{
  "n_kv_head": 1,
  "norm": "layernorm",
  "norm_place": "pre",
  "positions": "rope",
  "rope_base": 10000.0,
  "extras": ["capped logits"],
  "init_std_qkv": 0.0276,
  "init_std_up": 0.0276,
  "decay_fraction": 0.861,
  "decay_shape": "linear",
  "batch_tokens": 131072,
  "seq_len": 1024,
  "train_tokens": 568500000,
  "steps": 4338
}
Each number is 128 + 32 x the weight over its row's rms, rounded and kept within 0 to 255. Layers, rows and columns count from 0. Numbers have three digits each. The size before them is the row's rms in percent of the matrix's.

# up: layer 2 MLP up, 2048x512, rms 0.0672, rows 1772-1824, columns 0-127
# down: layer 2 MLP down (transposed), 2048x512, rms 0.0594, rows 1772-1823, columns 0-127
up1772 104:072095082187111103055144118110160131096175104141116080183228147151153143147173101127119115115111155089151098182114176137161149060115122143053159116158123166150155150090106194087123111173108078174170151129117131146062136122097111117071098158148121096104133118102143160132139129171092130128141094165117161150131083117146170136074117133092116103100165086146128141093124151058089184169081
down1772 111:163139153128134157147074085093134099135085083158144072121165115106123118120103127084103130100065113120116160108153068122097129066098101113156148113098142119121137162134123090133083108092138049140187084142163160102062113120146092088120158138091122096114095146067079089182134161090152149103060152155156079139187115099098148127135148081088100139117103115131126184113156046175090093124182
up1773 117:081146094121131128175126160170075135127082170133154033132123121123113119104194109110056104164115172150128143121141154081172140127163106154140133120126123107122107180140112153170138133163221101116105108142086154120133114146199140182066125160127148096161159099092169130135153091080162062127141122088159114158117100138141143123192143127100099105126120084144151105131122131121164139095126
down1773 102:121111115126098128197110120149145092168198109125117173158136156147164153109172139152111152112137182141131135096153106112171124144098076091132130092176120183106207114059150091119087118159127111125096161099171148146174159151121121106179166121100100167097079153156158156124117099147146121099147091154184067168181121111076068146125198094105182129181135120116059174087102140130136098118130
up1774 101:140179133114181153096065121058064145122128079095142123090101102176093118079077156161131093144144149127073106160150130071132136094118070144127111134088142148109155132123082159122065146162080101131149107120130069184119139085107127078161080141154094166066199128153122127157146138188173147137135121134122123124137136153116133126134167094129202164078163127160135136175122119154073131123150
down1774 104:113119141190105100169162105153099137144158146172091166137058147126133123132152074090084142097138142127126105156077140121095094113122101162111133165120049130140120163143088123138111214076161117126139099122130114117096124125118144132109137176160165147147051091096140137118138107133124159161071122214118154097110136135173114146180103062127136108146100122092204086104174178126178185086130
up1775 081:151124129074123106107091115153114154052184075122133088171088132153117104139119082166170128116132154148117129092105084173067118115093093039107092144093097117112142094083166182181150138135124108150078145134128147075124090083122103139132104133116135093131112124095124189126085195144112166138133144115127151135127150082191091129131134191159115147131174160124130111168114147131145145190155
down1775 098:149098077143153108156116103151114088080152154147135142162130131143133091149122157091117127117097129097099132180124071143113087146173123035163125195135140130110119149093073157117153191155120104165134093121113107118166126113157121142129102092184117109130075161111138172117116093108111125155126201064160108071095153174146126136132141173064177126134121151200152096186095092174108150141102
up1776 086:131134154140096164186106105159124106104112129151142122114147144121176128102154150165129081160112181149166172153105185120100148080142100134108181129125176147109099159124121199110137110124098152163141131137087204156120125079133184199156089157147144154142138137182159116159208105120128164123144195101118132149038117144178123086127123152112145082160122109084131075075095144171156110158161
down1776 101:074153147107098145126152164112137189181021178103184112159131093109082130084134072153127136103112118105095143105147131135150128144131101106140094085118133155162164134114167072118078173128090158122166161134172097123124161183111103148094156150127111105145169133115176100145170113145062199121151071064121192104135175139122097148102139177104122115163206112129136137097177128102126111133188
up1777 102:095148203101197143134108105117133156074158169192141073110111145140121109143148144119130099149090100071104100104201052171165036120083126095180109107154098170109153219094155108113133159089075154157113118166142189117115119119097164108109178195164179154134120109153165103160144167131177133099174158140175120163120167158150110098115133112119151117122100125157162156149125064134154191192069
down1777 105:086168090094125160157120132137146101100130112162120135200174090164143096148085177158139135097104131133170081154106090110164122138120109151111093150105158136154088085147196048159122125119099098140094175116128114104140167162113146123186063167135144096157133103104142170120071161157116124117076106152075132098085148127097168075126176160085103123137162207151137181093132143135131131145121
up1778 089:104119165123118155149057097098122128099154159090129130251107101156177108133149120146132141151101073125132092126108099052089119150123122175142158143068160123170161110117189105158090087102125149164106144188170155138076117141094158150110052149164156110154108169154118161089154083093153170107182135162088109113087132106125143088106149150112090109110110084125140147118184101056106054161088
down1778 095:062163079178137098080094122074137147164106104122136073142146129085090145088102136117115087100190121170117189098123172124123114131099136075097142100157113126090148097148094141128116146145151054084148130107117121097118139152153152151135208164094112106099110156069117065199147106160133085134098170155105159136149119133130124170153125145206176113075092133092093142155135119124083189084158
up1779 097:123163119151107143121162176109102078148080129112161097137124083156148111142140189127071062104145136163130149080132110136113159143114086135093101127127148140146116118080125229168166062116179149075177035121121115126087165040164144169154155117137066063148189102125070146132123116141103104130161135145115109135087101062137120123100137139125205154102127134138128149131115105088159120156111
down1779 102:130132112116143121105135101107116129131129123102114162131112108114099061169158149079096099113084073128105164087139161109089220076097114053116123124117144126094121127080145139119114064158130166118145138116069107172097158109101144182108153141191105163087075130127059131164142136132064123070124071086138159120177147150080163094104122141134180088140135133099148094151093128047119095111061
up1780 089:059093151131154098119128175173083164117112120095093157104088097135145123131117123154167081104115143038127160155084061167090070150142144110104130081163133136174148114104122082142099114117142133097118180168131104130124165130068071156169111108121124093159121109182146092112137110163046130143109174202184090153116097172189146164136101149128126205173174148091122134099155121143128207133126
down1780 099:179116141194115138168152098131132122167124041165143085071161124118111136157151127106152107128139174178106192144194126121182115173129074134126190131105127147126107110169091144067109107140159137145167130140174158114126051099120085163125165094129117150143173125126097122162149144145119130164146106090072159078179126137176101171101221149111130164140145133109107239112141150157114120135111
up1781 104:127141132158120132118118175075135091172125125133090102104084079071083100171117086134147118156133168115103157115118138142073136095114164006124123160133132139167087168143123185144137076132153140093105096138154185119122116111118176119092063090105124096193122127143112132159143157095105166134145098139098166153150119163079073119099172059087171135127148109174059096119067150150144105148080
down1781 096:170112141139147140101110127147116163180160102141130155148174158145133093075146148129121161073116102117154125186134105117089118098132121141148149141147108099122141120111158104092109092128069137134097127085138069146119166179078133145093212088149083123155155135112121134116127139134161137077121110111144127124137110122128101160110122177131109105179125142098194162075164086100168189093160
up1782 100:115117152171139138131119172201224121103134135151187133103140165125144138159155112164136067099111134088111172174116086137147143050122129086158112128198093150133136129159106201166123144162092142104086150113116116166153170118103129101095130123181100102049086080125136095103153119109133089121126140087050152131111190169129149145126132108154148147165141089150141167040130118132134151132152
down1782 099:131124209142162058175129157158087181075121178109193178097119061134177121093159142117137110162112104115137160173147185168074099112105148130105131147150111141146104091096158087120149159099144154182156081104038155083139127147093104145194119149102124154127165122147108128089103124145117161102172137140117093143121084155144138103152081103079135124091137128187151135147125166068121138152137
up1783 095:130151170121140087108134145134092107137114168148178125131115146167191067110127132106125130087114112126048126141077064157123125114136213154143115138117146117153105169153136112105150124068105159162133054057143066096091101095140044153136139160102154170098133139136082130122107145139158159153101180067144137124092076124121167084118132146144125121138182127140142090119059149121077130131140
down1783 095:127091137136130156172164121153141161128116109087100189138182160075089174158161141124162141181125145112177180126142166037112121161124088146095107095135097101074172129119151096175136100169142140098148143215100204162155128151131165133126166117166162120116114099129114166167145107109087090136146131120160170131153178157150115133135147163116108152170062141114113213103175131180153120149089
up1784 104:115109137104071118191139163126126136165124121112128120082117118044151159160095097136133121111162101080117173091131122112108187106099125118212097138151136125085143093160152139061056100093102145115184152176104155101177076147094144153139136147118186147140119109130173140090167137177132075152100155108085160133109217171168174128171192148088157162123117078153108122150117120100109138234162
down1784 093:141139152143157131109089135139128168094135131094122099105125132135081141123198157077114104104128154196144123180124122172112065113126140118090128134139101147134134163088134116197144174149186124119068093114136159141143160155123046116151088145141107095105138146116095109159124052192173152143148116100156115197162119106115088105088059067125090084145163142098109106120145092104157032123128
up1785 108:120149186171163124106155150164178107157107104115123175106035146123147139145110099126110127122117068133097090128147161137129054117091133113089130193102145157094107085144124146079188102145112169165112098133170134151091157091077121159159122174174121170083193204076071115195127090148120106187119129099064114124060153130099201114144155153173122124099140176137093091169112109120108154147165
down1785 100:129124015145168162069146109069060119097160118146123131081127097215093093125160175108134129179126111164158135166157088094147212121115144103148131102162110100124113164158085147185101121104124087153126143071040116101140136075181133107086111122134170053117098128150168125083146140091124126128124125129158121109117094103158105093083086149071081145140136152137105171142160106155182121121110
up1786 096:149175147145089125177068134099100063165102151108136179182126120100047183168148070121152113120097152077102135118123097116125110108088144166069157130141119136135139115151156096146114135120071156078097069148184124109112119150161075104155076115166188141143157139134192120123095140125132176124144077142155096136080165131137119103064104122107121147157171134138071175092132156099111146156149
down1786 098:106105114198157113128130146147191166084149113143153184151138180151120141106130179146089173147112141131138109032096209162137130110185175124162105095079109158129118116127156110094128112142114124112058137159125136163071140158159157183182062149105113096107121127143131100135144109136205111150069105103177141121190119069121156042134133133154154141102091186131117178171152124188138154067131
up1787 103:123166111213134102131110135121115188113154183139125129138172092184152099122141129153132146078094149095158138166166125118153128120171127120158164127087108091193192105123179091141056120195173113147103159167189159123111169108100085145130117106099147081155078077098100155193097144087093170104161123182107102205144141107139075058076106175151180157100105116124075124098126090099179135163114
down1787 108:098070143069113107174162137145184131196116147121097069061123130144109148167101172098170137173038114208141129178120108113158110136068080107090168139147119143077062076140115176089121127117090119120112151182119115097133113173175175164106156097162103117128110095185158041133124129139065175137151147131112056103127095119128153104147088094078092084112151170109153139103119178139054122098153
up1788 093:155091070088168145108122111148124126095150111124166050064138091110155084102121162138137132169165145129102093139148188121132127083082152134107140077153094109133137120117138182094194134110182086100147018152111173167122140150136095112136150078163109137139127117128131112157084108098122129158150112159133154104160089125138123121087144114183125138148139154125132124110105144180162115124155
down1788 096:140103143145079151134100195071071166147191132132102127127100103119180094199135073160100135138161113077109061136085145148112129172148104141141109100142102063124082141173144121124061141146020166116147172120156138131150118139104101162141093140163147155141135104148176133112118178092171145128118107134084155134183105134065168124154118102126115139094193110122128123087175099139125152104110
up1789 104:100111170181167139110108138202107133092123136127140173161102060169140096119131078121093040165136097143115103090093136147138095128093148119127125170135127009088118091130076200169117109144115098151083048095139122109155126069149120043099104140115090127133107112123103139140106082153137107121118155073176083122158156114123107106147109132106078173105128167167155167131149165191125177067116
down1789 102:095116067129109121164118122046059172131220070108176151074094111088088153200129145148115106155140111127100117114117113156164107083138128106201158127106107156116069153128124104093119138125127149164173167131185141176153136153146107122176102102160091186156135206086119113108167108153126186099130128057151139101108131168155095134137127101135162154109158139099111146169156157099121100094136
up1790 100:142153104119136176170136154148156155102129176129215170134075101162145180130126107100151116117136100144173166150142183119137182151080110151096100127075165118132131125171106095126091148138097101127165117098137161062140155075144112159111132139144128118133076045120159189169142163087130075150179086135115123084079124060145123114140170145148165129131086112134157089154112169108090155105145
down1790 096:064119073116106126087053114098135113129082134140078110142154126106124163123093158122079096120103097137090119094100122111147107111120183109120159137147124181101144115139109082148125164122128133151149174118069123165131142172104120125137156112091138185135097140147123143119102105108110164097146121125155171166091137109126098113108104172177106129188103120086097156167217052135108100133127
up1791 098:079157162120119144142150189158048142115155117112121118082151047138088157098103170184133121086125174168091157062060092098156114151137136141096116047137096177096167155113085113129058107110094164111124168196102121135106167060167161069101101131109140110154127065146126127143159105171085133171121199104157112094171136127184096095187125113107183158144125114188110095127155122175112152082172
down1791 106:124141074104162143207152102117189151099128157168168132121090176117085125197123138091161092078143145132123147117151115128076154041117144117077142126149084118181198146093136101104126130152164172156124084156164128180166136142116095078119099149151122226148169089127136075126118133084125108165102080074127073129144068154146158102141112143091170104052160116098186148065147105141138171135142
up1792 103:101167159108177099146119139126151093090149130164120100102132183070152117123113070144083149101055106150070163122131156139138129086153152121143100134144163125205095100192136095115143096137085100135099127143115103144072134090085057144147115062121108110064186065091127120099165131106106135158091097153118147168094116134113089137079135149154152133086169157157185176167137155113130093088173
down1792 098:154102091111086141095127132131108134190071106108156169120189053103118131042122213167133132138151132094184112109070102086146130124130126083114127133108153073113136106092095100134115119114133098146124119104148135105197125121106193091149144095147123141123084142133167123136154122087155135123130142136146102084147155116114151086159098147128115139159136141090070116177045155217164135160121
up1793 099:071187141113132161146189144118140111081120122138094108131138116180088147193085171113150104108201169120140141112108137079122132116095131135151143160088135123148113099189117102130140130142067090123126169153165073106136167101148099172123150143130078142145121125151087086118108146186179155075149121054147149102120127145132099099157107088134146110112110170112114149148082144115144065145127
down1793 102:172122158175058125154124163090074147122107145128160156151147156086095113080088153122137141120143158059088061111096114135123130125131150079140137159088138092096122143159130136103118109154161111197140098155138082137117130095114143123147146137104132151074044132187141132125128125174163090075107142146108162131151149140064088129135110142126122141139166094112164139131082114123142106139060
up1794 101:110115108120129121144143117105107166042203068130100104135092111124203159092114123147123131132158156119093199123156114134135120137105140151118064143135114127188096124181099156073129155157143116146104100133065118142193175105109178141167079115123144160138087171112059154162145164144127141151142117119204096125135180155113087081115151100144161179134105091093158107097116166141086095086113
down1794 096:145117112153095174129100101074067104195122171139124115134123091123064109171117073096166123132080137154079079158128120137114108109113142162116205030126126132089139147115124125118084111097100071096129146122122090151042132109153085080148155157111128128133141105178177122143098060150114125098078127130158136140133100123121186172114144139143118100146104135089111143072159093176131161149163
up1795 099:124145105137128098114110153053157095135077159117113182118155102096150154072128064091109174145119067148099155170125130078063132161158193109093151103149157130145088136079120157121127136106145092066104147139089142100160103106113049157115143151144105161081117088101119116114107130136133131210097127090131127137201161084082118089134098088129103118165131074081219101109129151126169185100129
down1795 097:087170133097097173125181106142140168085199135076142118110163120114140024146152134141125106118114148164082092137073130169092096125145099157151149123119120102122099094115104126094108140150165091108159217150118133143142106152180140071127117145153175134146120124194076130108143173182042097130078126139089176130176135157131132162126158144140100144104150170104164111130121194108143087134081
up1796 102:148114075192148163133144160033079122143153106156079145138119095148069147156149105095128135098127058149128146164114150123141174136076150180108163146071123136161160090041116144098109135143146120089120092158142120133181118144134147132120118126164130118171149123143156130131096115116154111156123127172105144202146129186117133170106168160162086092165140140175089133134139116161165109182119
down1796 097:114095147061129109135114204190188131144108105122136074149117161062181166066170118180084148149179134113125113121138093129115121129176074095088099127176172126131029161128040122175152088109151163148112103114124124174133105137112102123108112113088050172117110159124109138099164158107170153149105174082131156087168157101145138112135105164161151117104047112097139106116152203093077159064159
up1797 102:066113150170161111137161142146103173130147083077135093115074085154132112111090150176080194113176148113127139086081125135163162061087095130102074124157135109069163102113116095049115112135135141131103104151145118134182093063139093080095116094117147129112065083079125150105134132132164141164111141143105162109117157122101128165103205053116079117106157113120067136194067131144136111180150
down1797 108:048114086121185044087107172106108144071116127089132115131147176165086094058136133094102098067146160071121150088143089100114139083101175104145088149136139157137086142111107114089151139114128140095100081140113117164130156084110113125136135135169049134110149147127124114095116102147114179134131131130157120116141084144116141136102112092134151143113132143110147169078168051167176087137151
up1798 097:138101163132152136171160190153193049099131090128134143123120136139134109171124146137127088162122139127132165123137179088087110136121132150108122103147084087119143183113083062144107137086055075125177125128108128175096129162111124195149142136130154123106108140110139130129094133165167091112196073143084161140160095036149122120122121134081161103124097136168116110109126132185120154088156
down1798 099:147153134071144128133116124131115148193087148165092089165122104130145164075093086128137134160184131101216117126112088097157135146132165108143142081112144158192135098142127140106142158143108169189127106132180137106059137163130164157110162146148178126119153146100123094141081128121170152113092179144115104121087202089114146125163113123134091137135116116113147148093156162076079148172129
up1799 091:073095108144077138136119079140141126120058162134181205095132130118153150144123160160127131126135165091168079116145155081154084174147172144117176069157099092200061111171098126127150109116136128077168159200106177110122173123135171133156140117120180076152107141102142150162185137139100100090106150133166126107151136214104091127063125170147158113127118079087134102146171155120151165168102
down1799 099:126076094113149161170134149103136144109166145087112150101149156177150146058122159112162140125066107161161091141122117141181141079148153140129096177061154123114103112106075125059088146115123102189118117112116112119106106089122061149133158108113059147191176110167077092155057131134096105103166170074166125104102077119123098052144069137086180122108178101135119158125091146096140075076193
up1800 093:093076135038111122108115178131118108108150117146156133101185139126175138062121198156144152085080157107113161069091096120141090123150082072130123134147203117083090153123165150089068141107113123096125162119133161133097078105078103109089129142138117186115142173110176138146121160141128105125129170196148131142121092116162074104137079127176104104106103142199177080126193090108096164127207
down1800 090:162179083185150138101134077104161110154146156147101156129104138131106147098174094105113153176200079107095070112178127106084150056142153098138069105138039156143161039138175094140133144084147168096164150085132117185150162147134193116144134090212101157177044182153132122128101106125074081150153095106176166105113141094122131152112093136127124133110131139099109164129083155165149106130049
up1801 105:134104136112143166059112130128051072126130152121168067156142143131121158184146125166168124104144112153136117140130124121139071185150214149118173113136088174134163095134106183108149131170169096142140097120129110105130081109141134141132201192176102140086128102165099118094217215143136091139063131074087120182175165115205090093128179121119167136091150125140152137094137165118127157159154
down1801 100:200100109156207143195118079085162168085178152071145158099129173126180141138142117153176080151109160118169170088123106108191067121120137186143149139116139127101090054075128097116169075146165166109101145183130167150102126155142091156090079189121147130136186156105192106160131126100123130104156104132077085142145112172098121195150166168162062179064087115114104156182136096098109152116119
up1802 099:117189115072210152092115100092159106135130109117122118106123164095114089112132208133182173129126143148146146157133088173115127093134202158108177112078111114119131130133091132096192164156119136026075079144134051112205087111185165144142144109151096056044165131100117197156062122134103201140147113218152125075129171132106136104152125135114150111128085170074111094012203153123154142092132
down1802 095:140142135172105045167135157147146147074114111141145160161155116089163102146118104138129115088166174090111093110129162121131106132185114136106127134139155170101190176095129074124122162116135150108159117166151115112074155146060102083125167126148164125131123127166217130052172126155086109091104078137132114101176141140108150173104045111094133150176195118120080149178097143151106094150144
up1803 101:143093083110120152087068130180154142104085093054151054110093122136053142102160149193092188130114146129135201115072102137124164080126187151124154138134094148149178115098080136136086123136125158131156144139195105156135127079142108107045119138125125093113165133153070148091157199140120112107171133114132155117075093108150140177183112123109170179173107101107154108041161109136204136144147
down1803 107:177090154103179130094095137139137138085134147091125145123117177116120078134125136035151128153124144116141136169097153099121191152167125107161114124104131106155183099158157114116112085130118173133149097073131123091152139133136161124079108068124126096128163138143122134119164131094108133091109098096181081115089072106104163063144161179081147092150120098063072120087097103161130117135130
up1804 112:171179095126137166144094168159153135141184170151138143148178163166125162114081157108170087122136154086125150159168182086157141142156094205112176155101070102166125156124121130098080116182110095107103102152139103096143125157165087099091140124082134172129110157132137150098165067150082146127110108148106143049129152181129048107122044093161136133105100098148075124100132160090114129113123
down1804 114:100152112119118139121134104174117165107114162149123105099212088153098132190083144108127110109098156082157103124158170139178112148087115109090153160110111144168166136163115069150118119203109142175094121153129150110146086131115125078116154114123169143088113112089137140097122121143095157114159119143101148160131113079176145120146181129080136161086109184069117172115128064136148143162142
up1805 100:201106132110094139187165171146120108189152106116139101151159103121081135122103138128187134104121073062176133128122102127035160090108129104071133079141159087201144115153129107161088144122117167119135098134121156111085148114107154090138160137151093175135140126171179098127143112143149151153177056092130079160144133152111081162102096131107167165158119164088105152111098143151096184128116
down1805 099:072090206132132152164095097149142088105137079118122150111118157135089135166164174128061121085118195169122060065120186154129079102129205123112119168160113150113201151101161152101137097129178163070095115117151139133144122113095126166170115084167147106091065090131149125072136165059133116102116120176086112099129114166102189103147098092154119090118160046172157098145178122138171107155082
up1806 085:123191116146080073141157163109139153181127133136183130168126175148107142129140191169177093095153096102139177152154151053125133134178160144193111079103121129130108136130092111116122091096177125117122191174155143204103168085135137061102131146132178215114075101136129088086138144178133140134144208161108154163119160106117137155069136184109165101143144119115134150149152144148114083160197
down1806 093:117108148136179142087116140127123083073105139065164183079098123129120148060176136107076148089162095167167067153174110111112109165076143151114122147097066150110165089128121130131132122176120110158047045106143151156096143114154169127186205143139112099035095115130152148093137049144156127121098107139001115100089130140116140097153120189158119165158144132188094150094120056103105124092169
up1807 101:160133060104131110184087076143108159114114125156145153142112086131127168168070117156151126062121119115123195150152126131104126111128124054159133147135098141140148111149155123179129073144105144150166171134100162136154082152130075102073169110138129143115108081172074093157174096186170116098100134124120109053154126114128130065175141103134135115101162083064038131113163139103123125101096
down1807 100:058127119149099125146107191112187138136083111114066122055158161175089167123139122081100093155180137140068100161159186115154132129162165151114111150100165115079163187125126169102152137137112113078073056173185193076109130162088125102148147129122145147142074085076159084054145147170171156101172141186116196122115161158147159146091073116163158110169103149143174146118121108155125132118162
up1808 105:139041151154125140108156106111128126120155077113129137140092167084143140135093155145130139143070156102081151116049184098129110169125139099179111172094186073142060128084118138129176107087062154118131170186084141175229114114156122124130091124149128161182072177105140134143124116116176125107139074092155037080155214187140093125093100204151129137177111127106155153128168160215195099102136
down1808 103:116173108132106121120101102195115147175098141167123113136134180134117136135125133093082148108109076140202153100147117107172153092119112081114129133070143116106141179163032191138202163083122178164130134115124091067143083114193146156091145135122122155091142167131121074102162109168176130147217110135172141098160117106186131162120139143093116111133094125160117086146085123194173111121119
up1809 095:129116159113084104109182075146056138138044039128180128138107083145135144109126058075177064156058098145125119145187145082122084135077080096187094110139187085134166176118050127074112148139117118137129098170151171144092109117125181123138080124090160113067115142148127089102090138096178078144118124141163145132146146137058100086101096107087100170228164144132150163143091182093180135123119
down1809 098:174144147109128097181119139158116125026122090115141129151173135175073133104177130124143034159152125176112113142137144084148191136104091119135110111178109166120115098146064103131137127145207148223139087146178119138110161144082169080143139200082129151191096100150147113164119144121167151175094079214137119111145103181121134180066118114120196110113111126106105168132149102065078098097118
up1810 105:106048164054168147126134125141123168091188112147133124179142135188140178122085120068102105069108147078170198134130119127125085105091126107117117119163103143118137137100115162041114122107100143141155153203139155181154061126087029132128120150136135167117102135091116112184117089135128050103193142129166126126124159112143135107196169161115100166127205138127136085082092162154112077148092
down1810 102:129153075148072127093102107148147126145103165198117115119134135064155159142105165142160119171147102146100091155138124080153190129128116197115164178120080160085112146141093055176141097092157088111129084092093165126165145169134163120112161131137138111139140155120100112127149101119112109072134124161075173151087094146156162134191119089156135145138147155135119114132095087131138106152150
up1811 110:138143079096131150122111126179096121121110120172049091124117155091097104080142085149154081155073236085095079027163131113168139104221175062143119194121132127096118150156136104182149113124165102113117168101098126152115137120128131124113094161089142070108117168145153144121114086128146083125121151073108141151154136107145092154118118098116109133123103101127138091140159041098128135119133
down1811 108:114132090126076165175156107166111105159144188113120223101151155118131123131145118117141112077122084132106174106053122137124180137078097121157092091121182132133174158088104174115162126080115249126083112138118138168135129134131156117122154149137147141161168092176121063146181146095142115113121141126131122049160125142081140160121150163068186109155061151065161196079104130112170105153109
up1812 099:101124152093180106141181126137178123152140154123196126116170185141143106150046139082110116114117106114087117107107161111134156106172120159120148146107166121079125125164062186113151138113096119094150174147113093141135089075114082136106127129166178111109086188139113124229114099117123170162166137143148144117152155166102091095135163108132163065190111117101109102098170161143118188138179
down1812 100:098111090165111127158158162139087103161120085099098107108161140190133206134103207144115149132144094069148122150131142139128085146076144098102110106122169104141080107111156122129106124128085091156090089164161158143142137127140106104120080129110052096112120095155193140115205074125172143142136122139101077137091135093135123147194117155135116132086136196156134133142124100138081151104078
up1813 109:088095119126177128176103116122151134123081084141111132151106070097096150149112112133115110163132146130113133163175110153089082119126129220200164139133146135095133097116111105134158196157208152141170144083129109154089070146142110163111129113162142088068189077142159154145094102134135123080121098099179127044111117087116109069137187120101187147105109169110086111118075110114094135081153
down1813 102:099124171156135120141121162049153187103161158151157146130189153151129103124120138106110130124077142112149090136101148088105149090110152084111149117126129157121048105100107189148161178151182164149117099149111064070141111114132129162058152070013089120085125182127163111129109069118129148042141150134141160121163104094125153076106085088134136105138130118167100083135136093078128128140168
up1814 097:163160147145173080155160102137134192148177152100158123151096094122149150100116096190118138105156159179128124056136156044115146087119121159102139140131129107098138116101130136165065131113165136141152169056165180069153116132070077104192085145120190142128124074111217189146132106136132095181165213087161183112152138131170136082086134101109147094148134109119090123144157134125108152182152
down1814 097:111133160136093107099160134145169121127115197182183135119164154149193154156122146143092127075154088124176129087158124130122064136152120159088148129185146120117176095178063188138122126114135178165126104176155072143122121120120064121095119128112110124142087113162113118127103128108129166135123132203099173147141059153112145114161121068182123135130115076132137083100108139118127106123120
up1815 103:128124110137168164136146192174124110133153085122111144155062137169136114154120163126122147131114135131062117155134181095113151101111147132042151089159108122149196152123129143082101125144144170191084151126091116158131103103196138152141168135142106130108129147080126168085154142078138130053140153146070095155101124169160141126107142148091121206132111089121178085154188123135150120127075
down1815 096:152128165116055098082090135114117121107066091133070140137143169103114184108151110167163105109084163156134167204094133177131151119164136114103093166081136135129109081112160132079144166091087114103169087117056105106159118105102158073068088122093096110140125120118115088035158163147107108105129125153128143132109150093152160116151104175073128115109128137158104165146098136140097153140122
up1816 097:142202157129066132125090135159132110151122127182173134073141067174156125155082161142126140166129171135153121148130112114076112119071141158111072168094131085097145099105141143163149083119167125044100068127117117154130138118107077099083169092119123138134135163124127108112139114129113136088078169123125152077112108124075155193155132109096184148129125118113151129101102124141137124161086
down1816 100:132172139121109079102112141057098092142156162135125053135093201108168150109087092097125179122154089141146141111133160149171128083176127075124133105132147125117131105106131153127094131160177215193100172115117123093081088199136160111194144139195165110112191171081106122166095151111090114186140107096143102115127173082088126161085146238141133123105151108118132187145125144144114186091112
up1817 117:128149067138113157174120168140058093165150152167081107158115121118141151120092093134156150084113151168153157131126175100129094056125162118073090119117099166126124157098028162147106161129159120091151101139154137148143118145119132100092136109145090133173129176151153101165116168203141167096127151101087238143067095070142123153105087130093143092148090143159104144124092126127186100125077
down1817 099:032162122100077141131088128141094113092193081167144173151122175129076099144125128141049166083110158170109091155106097118114104156111113111127122137079115081123165092096192151108172088160169151138139201147140113188150091109101064132118129157109200098117091073163155110098152127155138086096157086144090072082163133133125161110144116096085139115146107137127093126159122188078092151119147
up1818 095:180099099094173156137087123138064152169139139153112098149157114134080053121138167110065121127065116099146148187124049142101199147150175179118155131155129125126154100095165138086126156129110130085146137119194170104153148082128133115070180103153142116106160147157108119083099137036087176159150092122080130099167171166118089099137121128141083155169114101123139082085176084100086109133144
down1818 084:112131144105142189131129151169105107155124139123138226071141093139148076150067151163172128138148120102116097108129120087123128126196151148119082152130180105216111161116127148137104121164147083138167150104097118137113160124105133144152110145104150136145103147114126169123129136173155125195133161103132212122148129130108150077118151145118156168186120108095136116083072172154122125078103
up1819 099:147125178083164044148085102093135141095138124129138115143106095178153094060170107074134125174127136174168076162092120137107103155062122171130150107116109112120106132103120118116148112126126107162147129079162133088090145130105129118082158114157172110095166118152176104130150122126145131080066118048192080109077183115177089122101075153128111085198144143165129101104103065129108146107147
down1819 103:171139149105116160123118175200128174138118089176114147128109158155133167159163132116147114131124103095152173098142156117106175110110182077137155156156131104159185109131090158057104104089154148181149124127118119144123122144120101171125077165166106140111150082134104095113148123045128162106165137133126136184094126128125163155084171145137097135132122076142129150175136088102079092177117
up1820 091:114050144122065108131095033175071186136063170119142183148072155141142118112139137147113082143118113124066056125044205170144125177119131076163140125144144148132129165171144124124119129158094116094146111123148087192106111191115133108144135115103087145156114142070131151136117123096105147083118107148200116169157194122068126135104181147137126114094154128132145126173199169172117149123100
down1820 098:174153099170099116107169145131093137158169144150129098176140105160123090154083152139160096134069121161150143129119093104089084199123080174133102090178129131132099104158103107120140163122164161127054134133162138082130121132120116181161176086104138079113118180161108110155138070132097083118160118165079150116172107153198117178127124129169122192126127170104190107134187170160170112103123
up1821 096:117118142133158120122130059159175183115145069137085105135110133123127087138113096109185141117160135143120123120136160169141173156121101126136124099126119094166126200090151120163111081079146099131107096118140087113151123147118092151154089127149099135189144079164152120080138102125146162083080093090160152107125208128088120147185090110117160124167114119120117095158135131077099112134153
down1821 100:169155069116164149159125167091107170160135197130158128104110125152200182142105150169108141102067175106117186120171077167141141148119118118096159175111140164123131085176105088158063135166089106101129139093113101085122201215049096137148174151134158154124094118123124139191137157103050096118088173173128087135032145153145117119136133109132116059084125138211127094102097157140113152125144
up1822 100:137168128106086154105165131114141122155118085139191193174141108100091138149127096161162121147066099096146069124133161062112095151156167106133097129157123115101104166155135120149117107121174146126108085085119130134144155106167122141151143136058133138111077104127133099152137130102155184130136090139119113094123142131106106205125120150080083147114031130124134077139166123105143132120139
down1822 099:164129137135138117081142160097162102095160164139104062116104135175130101068108148134181160101169142176122095060099121123122166124132101184108146140176194141160128097129130103132122233108166138102139097126131144188106154141113095178113074168154123170123167145154136098103147110179061118169162080114159138116098134184099124095108190147121133077165188149172143111129096134120095124035145
up1823 095:155104096120153120168113100099118086133143080155143170125106108125141100139120195119125139105126142171132083116151066075100201146115112136113170103178133129215111117125150143104155099113208111118069151149113132116093161146093106137078142095151115145117136118111084130117098068125125081092071132064160087146132170062126164110170097129206109096125126102142140168101087069121075096094132
down1823 100:113159103143119160133110131155147110164180124124188129134151118123134163128115050121151178129135120123182164089150185110176133140090173170096142120175128122081159161116109143205081180115049117136155148046125108141174098152104146124145151121171176138060118088131134171139249111155105146171066146112159129162095117128151126080082096199120137145104059111096132113136116160129167106085118
up1824 095:209147142112172111115219098151120073171127131185113149137160139068109144221123138162129162132145136096162122076128065149208121153147123170145161115115126195112150111132108121105074065123116085048128169081174157113144093156150150079075062126080127114120183082092106122089098098116137181158119153152137064120154114087183153158215102149098141156155134192107145130104135123150155109108139